Each number is 500 + 50 x the weight over its row's rms, rounded and kept within 0 to 999. Layers, rows and columns count from 0. Numbers have three digits each. The size before them is the row's rms in percent of the matrix's.

# layer 8 attention value, 256x256, rms 0.0702, rows 251-255, columns 64-127
094:581506444485385503537554507543490487415524535568561443499524423528468526500509478523613426464440422474505538551492443495528444523549492459500622529521486387468509524455473500582415488519524582
096:471480461479403478449496554463468521547467499466528494515458563454573493435430488489438640527419534572580466496540499477427507477584539545442442521499370548491500446509521510484537532431507452
091:526527610507522505503539455452421506561437558481567550479511529490540529447491519472544380412495481540469536439458489489437525493540493478488496460514506464481538414463553423499505503484515484
094:570401468506439513494450507505477488435582604542406467482483490561535488560443547563470405495585463520579569557428547560492504503467472411421491503529491523484504515455433495487497493477547469
095:495451527495514481428523486536562519490483530508553464543492434529523541508509511477537446519500506509475515469424463559526470501477473448502574494515452543449554539562528524494454474452518560
# layer 8 attention output (transposed), 256x256, rms 0.075, rows 251-255, columns 64-127
106:514472429414494479506496632459501390391504529544539499515567401611404597528521507424571525512577503445467442602482457518512417603556451579516510529554494500503390479459449531421434489408500457
105:504549486456582503456507426513423453525454472424559546499489628546583413485476498464444552529440463487544533432510559517452469449559545528551454601556440372524468461493515482470587584405507445
095:512512474478526503523518477454490460454449537506525522367503557484601460454583493647453472444511417449489453504468536486524551517492547509492579471535597515469508486490514543443578551524494474
106:481441507541455505599454574475557457479439534567412519414562421511449482508484526611507457506574446516553505564513481527532523590488593458474526429522443520474484491512451463485489381491462529
100:521504515484490486497574532507440470466517431512518462610484415535386644507501515413569505550454559523423501500511487587521464485540453531536577509509504470498498544497460548451476502485581457
# layer 8 MLP up, 1024x256, rms 0.0932, rows 0-101, columns 64-127
111:539451462632446475542516473513396405527528493496523494560499559484478452484526513459414542559492569556498337558606452505593508478489487524466537463552456574516419521480536479484538494518526520
096:532469459578443452544473466521498543517413563590482474459434573491471526540466644523566503469494483555476451514521608420478405474573498588415430468491485501470524570526422356477503513568476467
090:526512516530491452487470534395461408556472600497459562477492440492416528458487466479445487527385472517459577577613469429500426451499552554478509517530607438589564496587566508484537476487523488
105:600526508540533522491434526546406415446561517503477496424470491495477428475501517462588459524517465453464540520519500484535471500484580501399488520529427524466461525545546433481494479424446498
102:478546521540449492398548511515515451403522481491607549503442486445505528597470500496544531494505501526543467529497442485485566441557485490514480519520454542615556553564440383496600540418579486
101:516485489517465500554512516435575426495563600422504463495533611482490483431476519437523538369441434492530453508525470413527565488453521501573563462488515478612525498488469521460479503458593434
103:535472473546490464406381490528428423491534419486493457571619434503564427555511553366529511530445422519434412478533418404527473454469502484453460483526479519556439536478489481479528540365500458
107:455471594519568518558625470440509456491495532558486584532523498403522480527473482537560543506543419521465423553540430448539393428495465563525524491519482485447499590450494566494417423431458635
091:407584579549484485578518561403576423502495466535481380482424448499530527526537434476549529523506532428485532548494499482501577498459506459372430468560481451570470443505513501597497454592463507
072:546437437531493492481486512490517446573456558458470487581512402538518548548494493472482475432491486540490574445541578464530469460436456494455456553516543468564517430571574513519398559448421520
105:460432503558484502535513510426466472457512558455441536586530527413475455447513526486603433399385497454439560626441447425481470483551491548488513497504470539516471516481562461443530525517455463
108:570449489530480437448508520483440474442491550540526462484518484531539500573549446496478612479489509455449513505583551534518531460506489436428460499492590495578438527487523458568582423474546496
109:507521496510514370511498499477516480538481487482468512514490467498518506472408510446529524498426502500528458543493440413593538463387559436444522466517601541482409540442522501583536598430411528
096:504542555550532492523495510486416392551453578640506495514510550487530497509567480517449488530516426518430419551582467439472525449518542493427523478570513508543501546484554523503522400516496449
092:476486536548663462497545503482554426549420474518609561477493509526521517381524459458487484433559488526377466549529437485604509486560464510623484386591483547509545461529484510445444466494515505
105:482436575547547451437532509421501457507563441546397487635425486528534558506501545523546478477426445525568521518463516490535519481503495568494450502515562530471563502501541432438458433467497468
096:449511449533603491519462494536460459480433514554478432469595454509581442552416601506549500473430564527503492456455510491475486437416501528517501425539595465583449458448526531433479451470507592
104:547603522573541416485518495552530416525441447526474531598470440446492470506521553466499500454450490538516515547484497542510431444585555563420473471546564513427443450491512539551518421570577480
098:557393483577506484559497416588555464526548609466609503495468525543492484476498510456494457456443426444526520441499442536553434495554441490623426513528484453446533493507520501597538466578469523
105:545397496546538552440501519511501446526529502562485463530496540534500498609474492491490524457538560498541517482500480451616456436499572530516540459509604617577510482512470473559481456308529510
102:527450480558470561517454563499483446526507503503552463519540480488522606503475508553574450337499476541529591521517472477485386414461446532521436464519610545536490562511482487433394482464523506
100:557568480609530496492493415522439467502412514546425511594553495486475529528416547446545476500490517465572465457448454502534492403508456474577426491534511538499500489459547460597512482525489495
106:492537600531470524521510429477572470479440437535527463542490536451419469526444439497457592439485525486581517492533514559439433474448609464501487508510477516530439516601507497443557513501527546
088:528554553532481476553478420566478480411488513436516503474527475518534471435440523449510529511515547612500522530453480396598544456459490562480545524516416522534514494498532470471494472498432456
092:495449456515535378482614550525478482567444552495462375504433536473482493509539435504454449472542465561463555611492390491589546465513563446378392383485450432526511441498567468484502446506450520
103:460449500548488453467489561492444475581511498509455500478426520408498424448536462466453523504485505499503486543541496388514545466555553458478491489609491388508468468531577537444514501450492423
102:404489532556505436497564576438543386526514478495441459516524492571444482509546461439507489458547519487461478504591425484495488481566501484531505469506470522616441484496523489514456479533458485
095:446457538493465487518428501527599482437463464552421533531463563555529473479501453515502509467484517547485530479510463513496459494523626552557554444501392497506494491530525538475507495496521582
102:556513574520446494478511604535419513509425541526481484544484513465600495448551508450547465551560539487399440447447492450423525481468540417501416477437491528459484578581545528453524376555460429
096:498475493499512472524593550479416491435527502488552532564560542455512421630464527512484519519444559464505533432471432469488511524557593620539510475528541502508442495511502503474437479435505482
092:504517462533540516569549456531579483491450609467474504632482500440437547496539449622435494517458514541448489515452527476519503519487647526454414416599480528532504498457435471544380513396464483
107:589430491536563466481491511477478487454528499528517511531511504452475530441501483509549397410432531544460440488534477459442518435518521510488381449525504501623445581568565499534436424488512487
102:455507540552533504503467608550515513475478487534453368549469451487476561551393472478504512504528565452500491523573608416513485502583524464388531454554387567519450512541498504530478512474539538
100:500463514550496424522615517530435436457475380550484531478559418513512579449502467526512620494549528613415501556492469448411428495518571521485513456517468572439413481424416514501515400489510503
110:447482498560512510464627500444609371524528621508472428485536493561475532460585514503522415471464494477551492554455549512502482426550548532468453459534409455509449538493610504552477398473466588
103:558464544537527437532452497534566468492486511486480536511511533457561517442545540528547475503516477571493434534530410404529508470610511418444422501511535409551452573458621475431479495517452508
094:527584477517526535462511579490463467571492542510500501533546586467479498501468470524506496489539431458465494517514477497515447416465534503447531449583512581573418531342527429420521477496459539
099:556469581549457523388541469558500496497493505429554602492495576551484526534565500443479470458542415559446450428591497407501536494465623456496457475551453529527400593511633442495492509551563542
094:582532522527555510478450449534574475527534536576450471472458431503507506560480529475538522407501551394520494583514519528538453449470525524428479452526454369531491616456538505555549480548535548
104:529464578552525448494441495479446465469536484603512495590494495506530512514648457497604482500564493520597443519558483496529441475503527507499504491493514572545488610501421528543451523487518492
105:521472496539516543493498474484517444443360483514557416542529452465496501470537545499560481485502533476531419500619498522523505506540549448499550499622601463496474461533594419474435462517530486
089:615484543532554517488510504417507461535308545423456501538488544454511425568464591490517576513464559588470512464454527462568367491540491489506487479509557468517469554521506464547480526436583425
094:473475457527499439540568570479523475531481490502445563552527512548521509483551515583534418480547515546521523486448529513439444464518557492459492494523441444507484646503431390565533519540500509
105:531424415518506520489475503494466354486521589421497442480446536465537527492662513469547540443480510473497577502633569538453552439480599468514485458574587487495384530571414481490509454588445513
100:523531500506549493505486465508605432560511493492531484499500507439479427461380445517526531507513548450409543475498554510582511495538475463498572473590514415531461635453506481429474402475548469
106:507453534575497508574472455521534461558440523581439501420514505467482534479417503490532457513370474542483423527515489403511531434509434505539495463490460574458488597426502448572539469455526538
098:635441466596557412505466462570548476454480520542429506557522527474431533482512497515455460506537470531492533640497537495525555392471510534584428496474517538487539487584458494477533458538483467
101:532489595554517470529472498417483425559397581454496459491541615502513543556463424420590517442466434574473547463492542413576410468443443459438440487541480525498437470588457505491511542546490501
102:491469434543579533507580481442410445495489448401427509506572597494524470457561476516504489445494565560593515561416545415581478462464514572500417483436588503472530525514581425537430441477562449
099:562439518540517521462522594399494418426472494482520483520489553433387588407458524617572491473448522486522442516556445444558468492620549530493493486502396488564473474553489495517606536516570538
101:541435537550523464485428478566393458493535480494469445523465449438455522453429567529532501485400593457572421487500454493459538466471500566553462451477466511536511548464496342504495428560483496
088:482495462523545525522441531558374424565463557487519532576528469561554466456476513492444466491455462573459452589414525399533416514564434523498468434575527470454448476507533479491487507537524531
105:498517578517539394475480459487439525500417560490529513513500491479522470381505415468552458500426451409395544545438475493467452466512555484425579467506566476474436461479451501457529500555483547
100:483476637576566501478498592533502465629466581547458371583595571537571481562489465536560391507487446449504483472478514421508485501571393512474443439535451439649497459519435397443524425514504493
097:523516520517545524509585532669486505500450521473450455488540500456505445423465476485553569519510511487410470496459566551564492435483521584573439398584473443482501508555518521467545518491461484
109:424437508557549491525515494582524480495464565552453438498494504457592564540557430483545525484465492520436465523543454432531425421466479542483491465556430493600488430451523510612526501522522578
100:458457524560469514580511522444423477502526440487487427554545486415542424438622401484511573351435538568445533408471604498544574464436425538480507484598547492539416448645604536512564412451532551
095:553454577539510467576503512484567426436456540462471493484559430517548448455532488533502526437543548484459400501493587505511474441474480479475469510486579441502534414477552467519460430520555446
104:542567529556503479589558495506395450493554580483529510482603499517531417488566482488579495392401465457545516604494521489590541448536460505492544486451509490546498388538610492574491488433405506
100:520510536525486530458551494546508522573379482614463410548449538517446454425497497455449581533508498524506491509482541578484413466488491464429443466510559510495469478423460451548486456489520428
106:531540574541514474557555457522529480454450595518521476517517613536385523543472546587456559478421480519417469519458463473505493446464499414452520463591486528508486616433458338531474505471555500
109:413627554531556438545531573583394427461570559580539458516401525502471488463416470436590510468440579487413533427499497570481475473454578483517412464490481462524491455534389568552501494519514524
094:489536444528482445550419490560585474509475501603507503575588505516535501513484489473515433466494435543505563520497472503475448490538422562591544425556515472578371458473562534494555358565406457
105:529463498567595497508471454536402479497443422570483476446499477499489423567503565498513547473529501540488517484400501454498581456556401510519553494457472559457433516593398496488431477535505465
102:452495486563463475556522553489411479523517501503408433466512523512444483613513437548515497517530521542534415497476436596497549404534568507516405488529477422586519455510514466489470443513472476
101:469504466572520482496402502458515412431479467476527563495511419448519422418550562548551509517503482452469521600457521458506506473495572501339529483519463559534500480413499447495531458517534464
086:467547504542608507565498490591459464511461493514527380527469580528621442512455544489518566444515432465443495511529496512521507469568474573431476502476512512615491450526552465515518489373439547
102:565511533564524500504545479563491500458486482441452466570555498494571476509487597517484440541419462405487402455438387405489449518486594448518486491634515480491481469494538489623470527476473492
096:575467449498527350495527510458484489460541527469563533477520455467559464448468492503551538494490452447452483433550464507460446501571451510556412522515552446591518433570516520551453472424552539
101:467478614556492451456585507546540433558458531493503441533446531480411468439476567435548530407502545542610538478555491442509525451494489485437498500509486511486454536533533415522459484525494623
100:509572460541463440545593431438513470551519554488516456513467545472532575506471469420465519482460594522491496459517476536547408430436647431585565512522532433516428548419492554459492496546506442
090:652522574534574427529478556477558446488418584523512451625411524521432486445511540448535621553507566449438465447476537503456541504523605480484455433557486473513460476546399501380457457528589426
093:488550479556467504428545511487480443565401417488561485474440569515537470582509439558476453540478552581413514521514443513390495535490445551491439443561531486547536451539458531565594518507513437
101:524488507513471448418569566486566429436534497464452521591554553419392479474450520531521535511442437484560595544436519408528446508560587458454471534475470492504530524472473516491482507461553514
097:522501562510460474606541534510515456477494475446506438520528600505523463504447491530535496524476399478559449536430546448500389496478396487417515504533442476496470536473613456490472442514528512
102:509490513492530466492581467568479346475512544443502467534481504423489456526554401520505503489480500461489495458517456456535562479480503379457566428575489523475527486566486467533550419464509509
091:441435515541534387508595466595431477517511543582497504543599465513599463495524557512483502451558518517404485523561523417455524450588460554537507489494468481493506594551519545473593445461489478
106:579499653513558501505413496492546416452528491550607449529562484467500509516474507439499397423487572494563552421540544445525503392480521405492470487489498481554506442528559446487499508460508486
105:499554506520480381583532633527421487481507390563416438585453520445523653370547425564401467513521456402561506499506541530476523437528480509465458410521543524585489534511494470516446514475481530
093:551458519556475496494510549574423456565503508642531389506512552541441457516501489578540496461572434613584533521555557493515538487521492433464460462531504542562446508542488457578502508460429440
091:582551439541468414602426499532463492556560489532521521477555505480417565482492463482584513554541509500503542589472491520517502490449622561471474513495464580577466517564445419521482494443445461
103:635449506516469455443666533488478475526522442589495432519513538447579495490499571519470598528519445555535514540506510431514514464388433527476495472459442417607441475540529365563495446525503447
091:504465587520535485497481589501532457490480490443498544523562573537468431480453539520500474487528481610529470534546500522532440487476512475508502474618348489476391499470523472523566464575547501
102:505493498588446468494430431479602509516480474525540459447497492457530549500496442513491518514518434535416467480417394492483449475507588460539453465533427549518488556519620457496409515562447498
107:448412499514513463501476464479413452523488486614532495494542535470593490583598538504454476456489446460470547524494537440490472454446520549590514468526436445594381530430515540572483467474511512
101:561532520567527491429488467542516335510490505575485497450482485463432513519491557458544499492466572501400502520556570443442489503440495424520481499599456443431554511489518461519449461535439426
097:490507524569534424464531445527568429460508468458507530524450539455432544503425384474590454532453389510471457512573526445525481479553530547480517544584497568510555441468571482560502542438566585
108:518527480522520468651541455467461408464572503486533534565519587442526507403518510472581426479425519474522506468509501416464418429525522547410456473492531506565463478453504586523517478530580559
106:484523529554546537565513546558498491457477518472549425592564628413514366536498550482546551514519444556535525462376406464607449467542406453466403464588440512496417550574470509555500495486541517
103:504383492590572487505517510484518413429476461485531545553451516532525437557552484488515547489449558446482513449446548570472442451486578453539495486481489497546513452488349489551499492496588550
107:517481551548527478529466597493471470534399553512577432585405572519459548497470429467502555543470476509459547509509526479572494466473502492468561465471363570526425488453486376506444443550506516
104:535509578564507447421414513469472502478463511521545483460341491423469535563502405490495484520445485507487465499535480392511508471511503518499494447544465496588489551554512528456571485436479524
094:495494452545504445456505571512468450532475523534568480519480475444541517446522375527393535508522517577492445519558534546512568485518467469414356496506444495560382604483565523499493499558412520
095:489513463515547448502507515500482462413527468588453437552453474468587456457459521598522467507452544578474448566500467552535562443571500463513490398445448429599535551484510478537433469437512563
107:545485580573524512448503585519500449472608470465491517618523559409484523559477480562507419504517602492524518396538444441485502475517460459432488502479488528587528501527469438448491435553562434
091:478445504528575470485478469609475491536506519531455459568498566453463453524478514502548426507497476414534510519441432535416521491468473536513457452560558505461544548472518430507580403518541487
095:355480525591614485495495454458409451642502531548498478479515631457488489502397492472439485441473560487499537477474504429546499492423518532510441501475495541521532486547492524602507519572497531
096:592445479526494511532574528502451480463519559559458495515446451529613480475419508502594565485483456571494499516523528429491441498588507486441437448513499523647507504519430467507516502427541516
098:559517470553496359525555527485474456431532635406587534515572499466432567463542468492413493438499588468501508544508491551507539443513531481486461501508481455508456457560463515505488485561475417
096:467411487565627486501520462537471475480437491487441579445550530462534547534495439605462483542450500525418558595471436437547479474451472583481529460457499480531458535488515493433473507428524537
095:478467525563485494552508575385492492539488436582397553563581564572501562565500468524449548460464506660433500573476629429539504507473417530525548469486429532472487515488606490517470395532506416
102:643435434625527567443427448409556484571465568542440590519488521446545564484520478515568490470446470504497372499442511434525469518539487510527506481459576534462449570421606467480360506525463491
# layer 8 MLP down (transposed), 1024x256, rms 0.0824, rows 0-101, columns 64-127
114:555486565469444524497536487489606514599435473488476508446437576556507564440451514556490407538510561513441491474471505480489553532437527481490500534422408529480443520478434364596501428468517587
096:498463601454467589564495564501467404495536507489495521491549569437476509403399466452581383421530516410514497531604471478502509584527444547563500552486608419533476450433511482597595568461526555
097:505491523515584554535625605478525492521508492494553385563446514426565458485478550601532551442536482563515572512469537527517542507530495464525436532534492471509518454475501546550521517505561581
096:479505392561545532510626579500471479445474460448474509423398432451510582478528534450445552456364467474536497575434492507525495484523495457433494529485550450583451447491436541542519496559595451
104:535506428535478412481584446480435492602504528558410506548449548481446421474480531610599522488486424437480431514558453532550419512497441510438465539443538510509475475439585553516429446568489490
104:511493549467567542530538569497522531413394560486503568468487407466455504519441475480567514477529515489498566478474637462452515451535557519545508470520491438525504555563538546630577555428395536
098:492488476520507472522487457507485375475494472519492441520446532531530544494445479472459489499492411544469504509565446497490532475584560539570521503521573487494555568511467377488464526544557365
106:474491457400483441493518395484457469434501589496397494528568473490423430553497548444499414499523492471499522470511584519503618433517497493481536545466550431533467629470476515487505527545544530
091:473482516522525538544513407497543413468493462490504463591451475504492527542543560496565490547514599413541503456502471504447541516371476417433453542464529520537499561463585537603509486530578451
073:471548554282557482525530513512440503486482485482534441549464597490449576453457438508490549490520571478475465551481505493544500511551510440488551707474553401504535481471546471576437535548557547
106:510479613531478474503486527570482530519616495522432576558541473438450538521548537512506474530500520462532518565500512515477553453443523628485584526473537502484440562453520534504534438558558426
109:545432521508529424469540436583519463506369488585550482523480431531392564459562475481462574478510480479514449599607493524507381556453515436521539556553515510489444503540519526508518470490452466
114:470406476448494570534483543471501487560520488481485443499501445516588483478549546548495516562512506543385444501472444555487497530449523480560590453536545509430457445479470459511494481478494543
092:522498550423552531557414485503507477497444553506482398522451547474432473540519638488482426518505481541529475595551519478402404414491505465420531488546511583517473521506555610486517546551465451
081:491432458519497540492524458456460487534578553476458510412467443387494481430516421530388512491543494584520502491521525524386492540525546545486488511517517509414466447459533463569532489556443516
104:487516536486538557466502471636510486559519396488580509521445458478539397512480560502544501516521476543491453481534396493496492510477525472580452524553477533507477530495521438600505535443504560
095:506479561519547596503468482444520499517479530561529469491347422502561459469475520515441494486495467491568511504522578520446586490500471489460439527487498498570541482567564480536401520467555499
109:491493585508555598521464505459462541494465448490404478563439485492426489501492488511458653423652538521532499448433521454482484565556449504612494501441513520607512453513515512502479512434402485
102:509513470522510475519578477539595445525435487489524474560459503478506497522447501536514498487521468536480584579477471487529469605426520443504455522498476482485493469507512504436494512441669521
106:466498526482496429493568505508586432353492489492500530506540459482564494487531487484448511448425475564538546487560480605474532486442536479413515548544494462498396514453503447525519496534471462
109:510520567435483494536501475478459427511559520401485483512480455490532543524598491483462410573422440494463458486497512525487494468519350536496472447553521432625514472433550480558592469516487512
107:517540539462481462546526485475431476433513508502523535379489501432421525525498460401416553490539529530476495509490485488497507517451476512483492522574404419525481440490465502571538575470558404
102:544467399497536498445515521520457526478522582605453493434508474482563527397573546508589461563377432513465532473470449290480452541469379490549479413500476462464528456501421488509526488505437574
075:429413407504553485487506623499437539498529480481410476473390475562514570493501543515453488597469467592422495478549509468451639540524522505505471643569545514578512461494491548537438521495474531
083:474601537381465462515541511474408396548495498528455507516420478453500552539506497565524460548521461559537402525501471515482473516488508478427508482413442485497526499593606597576575538472474426
099:529587561565513468496500433474528509525426558474465539559470510489557570517470503532467505438537507533486618569551557502488431501444511516511480490438525451417623566427430509473564565408550458
102:446484475606468540440516411655506404491556452378502393513553543554513551480536569424505526511482427456502477532546496527484408505475522536576519503568511585532467431585643585522491515356515586
084:473605449502507548448580470458538584434506520469455635505450609508501520487563527436509538502516517537488473431524468529433550463496384586550467523535429504560582460528574510556507507515472472
098:527507472438586575481603404512539477464459506490418513538461409542538416529516561517490512599476554496407525421455503472445522501530613474403546532576392541403495554501538608558504532475424473
091:416466482431539610442574438352507519452476459533547337484556453466558538524544540510524528575484511525516528476540533518571543496539420528538468366540547489525493573562557485528535479473417476
085:578466478345502531557546498534449536583432511524511425484425491547502457450500488555489554427523527477479439568555476535496524595567484488436520425543550538531497515492516387515444459496491460
107:468499434514476487525442523597521556576516510476573444540534547521473464532497538487503470528562548531487437467396522522576562436461519576475461557545555583458472410364416431511522503561449481
107:519543384471493613416502438452428567468498478463550582510553483499552532504477544495530497504536530494533453502471455534438481486622459449548491514505666550544563447432491484448432551492538594
101:539466521430542530458503480465482441438531582523599427569384578411467497549444495444449441497510476465553530501465446535583540435293471462547441505481545435522592551555506478517521522572492509
111:511448496508582500529496456468518461523486478505495494483498468468389470517604448506508424439460534498453571603407530471486426486460498516476559541533475523445458441467599420508444545458560542
100:489461438457512488491520464449494533495478618498511555487500485451497484583461471460584602515561469531521487478504573463592448533540438494520456538447475499525581475522465491457437459432504483
094:508456485359552542486501542542459459580535546531427560529478500500492450524476463532542494535527538549467518437429463540547459507486533526467442596496563559522535480456535494502442498496443463
099:490435442556500493476509584506460498393425432536530562493498439567464567487466465512418430461523529567497561347566530476518464555515469450463495583521470548418404516468512504516489515464546448
091:507463450508470523533565409488480456446519455524563461430345458522546547444519489474499542604527586457490514518525440468477477447447531494451545540451468541475557561476548504563459424478532467
102:447652534466493412589438590462555488477441564447508508477475428438536575521430587550482524536493493531532459494488504478450553534549577420512478516475482476486542477534491479432546437498566508
107:553482558507533547459512532545477473463463508450476435490573464459401549461476553527501541495532502554553414554580502469450468507447616425482514588517531490497424535511479567527467546482425583
081:477367411402484551489517495491519531406489484491495458539516485475583537491424500523480509556550557504498498558551518575415474418456500576510575469527484515514534412437504486584490579400524418
092:525444505421526478498464348514566442527492455533466484451460480514456540534490535393524532453412512453429508498500522538518550571573466543457620485407482450508504440532449500570520529470515569
111:507509538509500493456538478451434535540530440349541511507557563612466557540522515435489557550418428573446444542627455511470484503463504537531543543469490506551573520511503514482502517441565491
092:557407544493466532464523523525529385426553427431491467435599501354512565388421446536496542653439508486514563540555517545548457520517521507488507590418624416512531508567534427505517450510498555
105:589543495516407509434501406440550493586553472537550531519434494603543386510444470430462495463560479478503430548450538472439521611516466444486478571515506569610563499527479513502444452452530432
101:491455496515521453531468513573495453480521547466525520485543576413393566480479484471485514568450490450481513454525513457563565551471430467504455564498441470418519497588516504442389492555523496
098:517495571492459453510548442596431447504425491445538476466557525595459507537434472448508559486520528477499480439508490552502431535526497516437539486450494449479605520558493490471468496506500464
104:525412441432627483432458567582527432547477453562501495510445523521508535540574543524507455470497413469501472509508502435437522539486524512429483468457580459489508555478536522605485480486580509
102:479424573439463637565482526542459506466416550568414514503502475535496525523465434416456538600483454451552524446387457449508525524563550496465436550568527557500500488524446542592527493519448549
103:476477527537449532449423446520515519461510447577527473489518464494379425452552573455539481561479461526447485502477589475552500489469579466574503514544511462483394494575489475478568554492551496
090:448640480406519424472483439534543578464491530497539537526464486461518409552496557479510517579448442434504518467592530489516553490505542419462609561460500439431468514412501548588485586499539499
106:494555480522493468579551485434606464490534461530451452481593552471495483476432548514535514555584490455527499463527449583394492420495468623510478508513442458565539500558400482500476472376573477
105:475456463424505502550567458456343464497538537472556544522470440471444428553558505520478542434487483416466601523533489472534460452512460498477516514422583501530526473481593474450504414508488551
096:459478493384454518517523524348579425535508527531480488487601455505469518453410465434491596617495495515452436575557524474476476491429449537455477532477552547508578523559469497491486540497481497
108:482527421536412473447441515439444596552486492449477524464575490471501602465403599503491497484545439573527505427515540519542522520517567481515452493451461458569609482420519565490444484417482462
105:497519562513531451405667509441491519565421461522482501441509576462477585566439552512465470467536532536570508467506477492485504580467568512407485483537525537620616454526528469490495409537402476
090:384433474424483432507533469463486507477544461555479471398480468453480555535483480483432540600554525550427462443448488436483503454492381511526451480494577504545549563494546545481497553484558559
106:447468575499483485448473521537536534434511616507532531497465461466597455569412513482476492491452419477588512441486557533509499531506466552495569567466475470479469552477499530459511520479338619
098:409457500483460548500453580467534527453449501402536481486536516451550476529454498453466524565344435404488470424442531505478472540501505499480399511529429477570536404458411419577518444530480529
107:430488506577481473448426502341473533511477496472504479477550362434488518507587498494527560554464444509571561470519513521522461476581516520469583563504471519545505596528453595476544382405433507
111:453547591572520471435497466564435572466543599513511452469511470573429559496575472425549520364528554500543515537525564536460483401480496466477536509514522476445426449481607582455426532533538468
096:554492416515446448468482461490545556487495496525481491504479452486507520536431563454526501537525443449494487538482512603434438573538426473513473567455522461445587529485552447502506524527536566
107:488465428574504472530547455517500538533543540433509499449451422438449470464446493433469414487598516546490395501525492470457551445498477571591439498619527485459440482397476524535458543532549535
103:511381508520411538518418459463448496510557473469574543521418422479514491435552433518487478481455529575466475480507601542570383471434413468525460557592534531545511457440517480492470522515452562
102:421473442511476434537523470459495597416520496480411565404470481445532522626572495538465545507625525591527488423403465536483552480515452501504485579429459499464533551435417488473500539502498445
082:587445601429543535501469521416503430544483482477483486536400450526440470460556505521507487408514522499525571500510528496444461488514383566446503497495525571508544600478545562527512526526467494
101:414496467457462546516542514483536494503485516499547497549455440505448548419408466531485456416429479498459602518538516545521516495579481501507456602453525488450483544464500503537497529578442555
076:477587553524465494518546470519528434564480479523344494469463367422520573503517516510512541454417560565559567493524455607461523587419492510505486527458469497506504518562529509513484568511487506
102:507542473471452479488434552500423539465416523627528516495502533450641570521549594504501519505400509494449575531461495533432407472464522569517511571461565543521376427489438547460526467479593514
100:517485462516531468591514464517433500530438537457509470511533514561436476565563479547564528445457527461514556514550528351552499526455439376474487513497484474382547519469530545415502549500510414
083:468533620399473447495586447496525484414480428434565480568536510564494512469554490460523513442567524416439428558601548539520513488532497489550453514591510404540602597602437544462494443572545541
085:570545394504489473483599490417487447546433518529460499575518544469545534499460418450493603498495560470485481516543410476545576577425503510507389505448468484522411416525444407509549629497520471
095:502537606552535509483432490500509524408513553532526528467542506499528491518419485489541487447556540497500444516513499542493464487509504457526461564514498481430565516564531531385421393533542510
091:412453609432549568478563555567462474516511427543579475435527486465550535594566499554471575461528413464483465558449523564382442463527383468539524504500495508493562530436505418481423423488471436
106:542565504495580381447537514531469518462492476510594473487552479505560494412548485463515545575573459559523471570459452565443493523478457505539564523504603516519473534512541507508456526596511492
085:484516521567483439460564492476482524513576453487456459467619464362437558519397463528421576451472558404496525495514489504475537499487397406546530597452567503578504491425540445499442549497491555
103:525519372601488468559458529500513439480380531515495566531553519538513519548486459457391458538495471572531460505537564447466468508501594477585517528525531510482434533440508533554478546479533577
104:494582571533489522455496515413428492562448457550520486569447440457415578593561636517595530504479515466546555514523478458432564443512370544574426471569620522593598482516498445452478504580472436
093:541365480548550577493446466487491467553469510562559546533530434498494431569462533465396484542373536524505494494601474486442536552606556568472471509456521512541474480492511514459457625528502554
081:557478599493518550501576547486537486487474484480480474474464556457447449419466653520525508520464425461478427510539395509528484532464585510525464557557530470448413533474502487477533517456493550
108:518507439535480575487575395421396599361475444476523443528532404517466412494414511418574490581528498478436512485480557481572472440513521496494475474468456485562478503496517532597499486476498545
092:449504504511432505515558492457489482533547498443539502514580481462464403493479548515511443495493534492467430540559474599418408519420520561529592476537462377437400513486518602615505566477484565
100:519571508518451552593480488472516506460463531572520482548521492512489523447540459408473477535488523464562452535575516602551510455513404530560521482497501503535482483502431441473575493500491456
101:537542539471522552494603539497523549512427527486526596481495423564496553409503499551575615489524499500579486557482533447449588490575584459553419413426529537515553564467482506527471507563556452
105:444489522482468555521430508534496630493450439437503544497523533620599565521550509497429505463448593557535400533447427428526563454616520523562542543499461533506538546424433517468452566550516512
087:542444644567542421542565540486429571493474433445424529592499508483477521537594584534520453488490458554519487458443558557540405616397569505503506515405526509488430605549434555478448436486483566
105:489539457439393492550419444504490513481477511487494561442598464489464582544507485504442527609474550498526527485428448522561463525461557476609458580504522478447502545598531469438500498560505492
106:482499481473582486484523592387481500451516584425493522492553588462576514445545436454443511449463406519459454523397441515487464427555561567459519559490504478513476545497421453496499562519443586
104:528551555445478433468515464541504515531533555540516483470501502461521542499522531488482461424451454506536586603520443493543435580542506467546460570474401523484531495580525464464467454582457440
106:497461458505541469392413463521587468460594504489424467417544474467457483556458467475484448492501554522580414492562489511413504480523437518506473624519511572530467500535557588516496487533487468
108:509477501486644443535515507513514549487521491462602374453466469538630526461439509560470532494490367555467608482590474558475475533531404553558512506521501467509571523504512444496505519446517518
090:466495509494533543477569494467520448526539543445515508505424532524471484612485458474515456425551518413518509552439519509537394576547513475497532485520587463599465468527521555520493461526574439
087:540385460353506479548513566495532468405467455563508478465484595497519449408614459479515450460442553423530331528552545477575591562582462495461561417518417451540597499440481552489481509477563386
111:520494579493585539484510428489572405547552424512376516585529518555462470452596525451539564519526568549442462449496494449468512586486595569518478487556501508559430534577515495500504412505453452
091:484504453434498522398509460534592509461518481526508529561576520536526507491482521513495506501522452578554610488500503574494533481488482520454558471495485520451502511385473499515520580507502434
093:546451401519460516480509495444485518479503394577523517504437586477462501527482463503534512408501446493555528463464554506579569442457515538451444597499485492427455509486539562522466535416473437
100:561501481516461511509627518484488539361523513477484500471458502461499421546453568452478499483431481452595577523533535477541467511455512452389545428468373550509436516420449483480417523482502429
102:507481534528412513559503517475552477584557428427615515455468507458570514464492506500433548508515585448543625527471455496426520507425525473513360526459539474582536482532490482381498452405550551
101:472638519464523529485555462491493430507606535530573506562428470528483543493545468528475517556520597505457420617497552426525505502520471479540475619477490531411544474526576491543458537449515454
097:463490562492457496441551502450453560512527484417467466490439501446496410473512561626527473570540458444511367445505439485506436525489545427469511579411600507529549521525428504459551554445474512
104:511467524522438523519475620486448470476486441423525543585570527451480497543477521530607445443461517497431533520557567582446486470460450476459526482487422536546481549546519487538490496541535570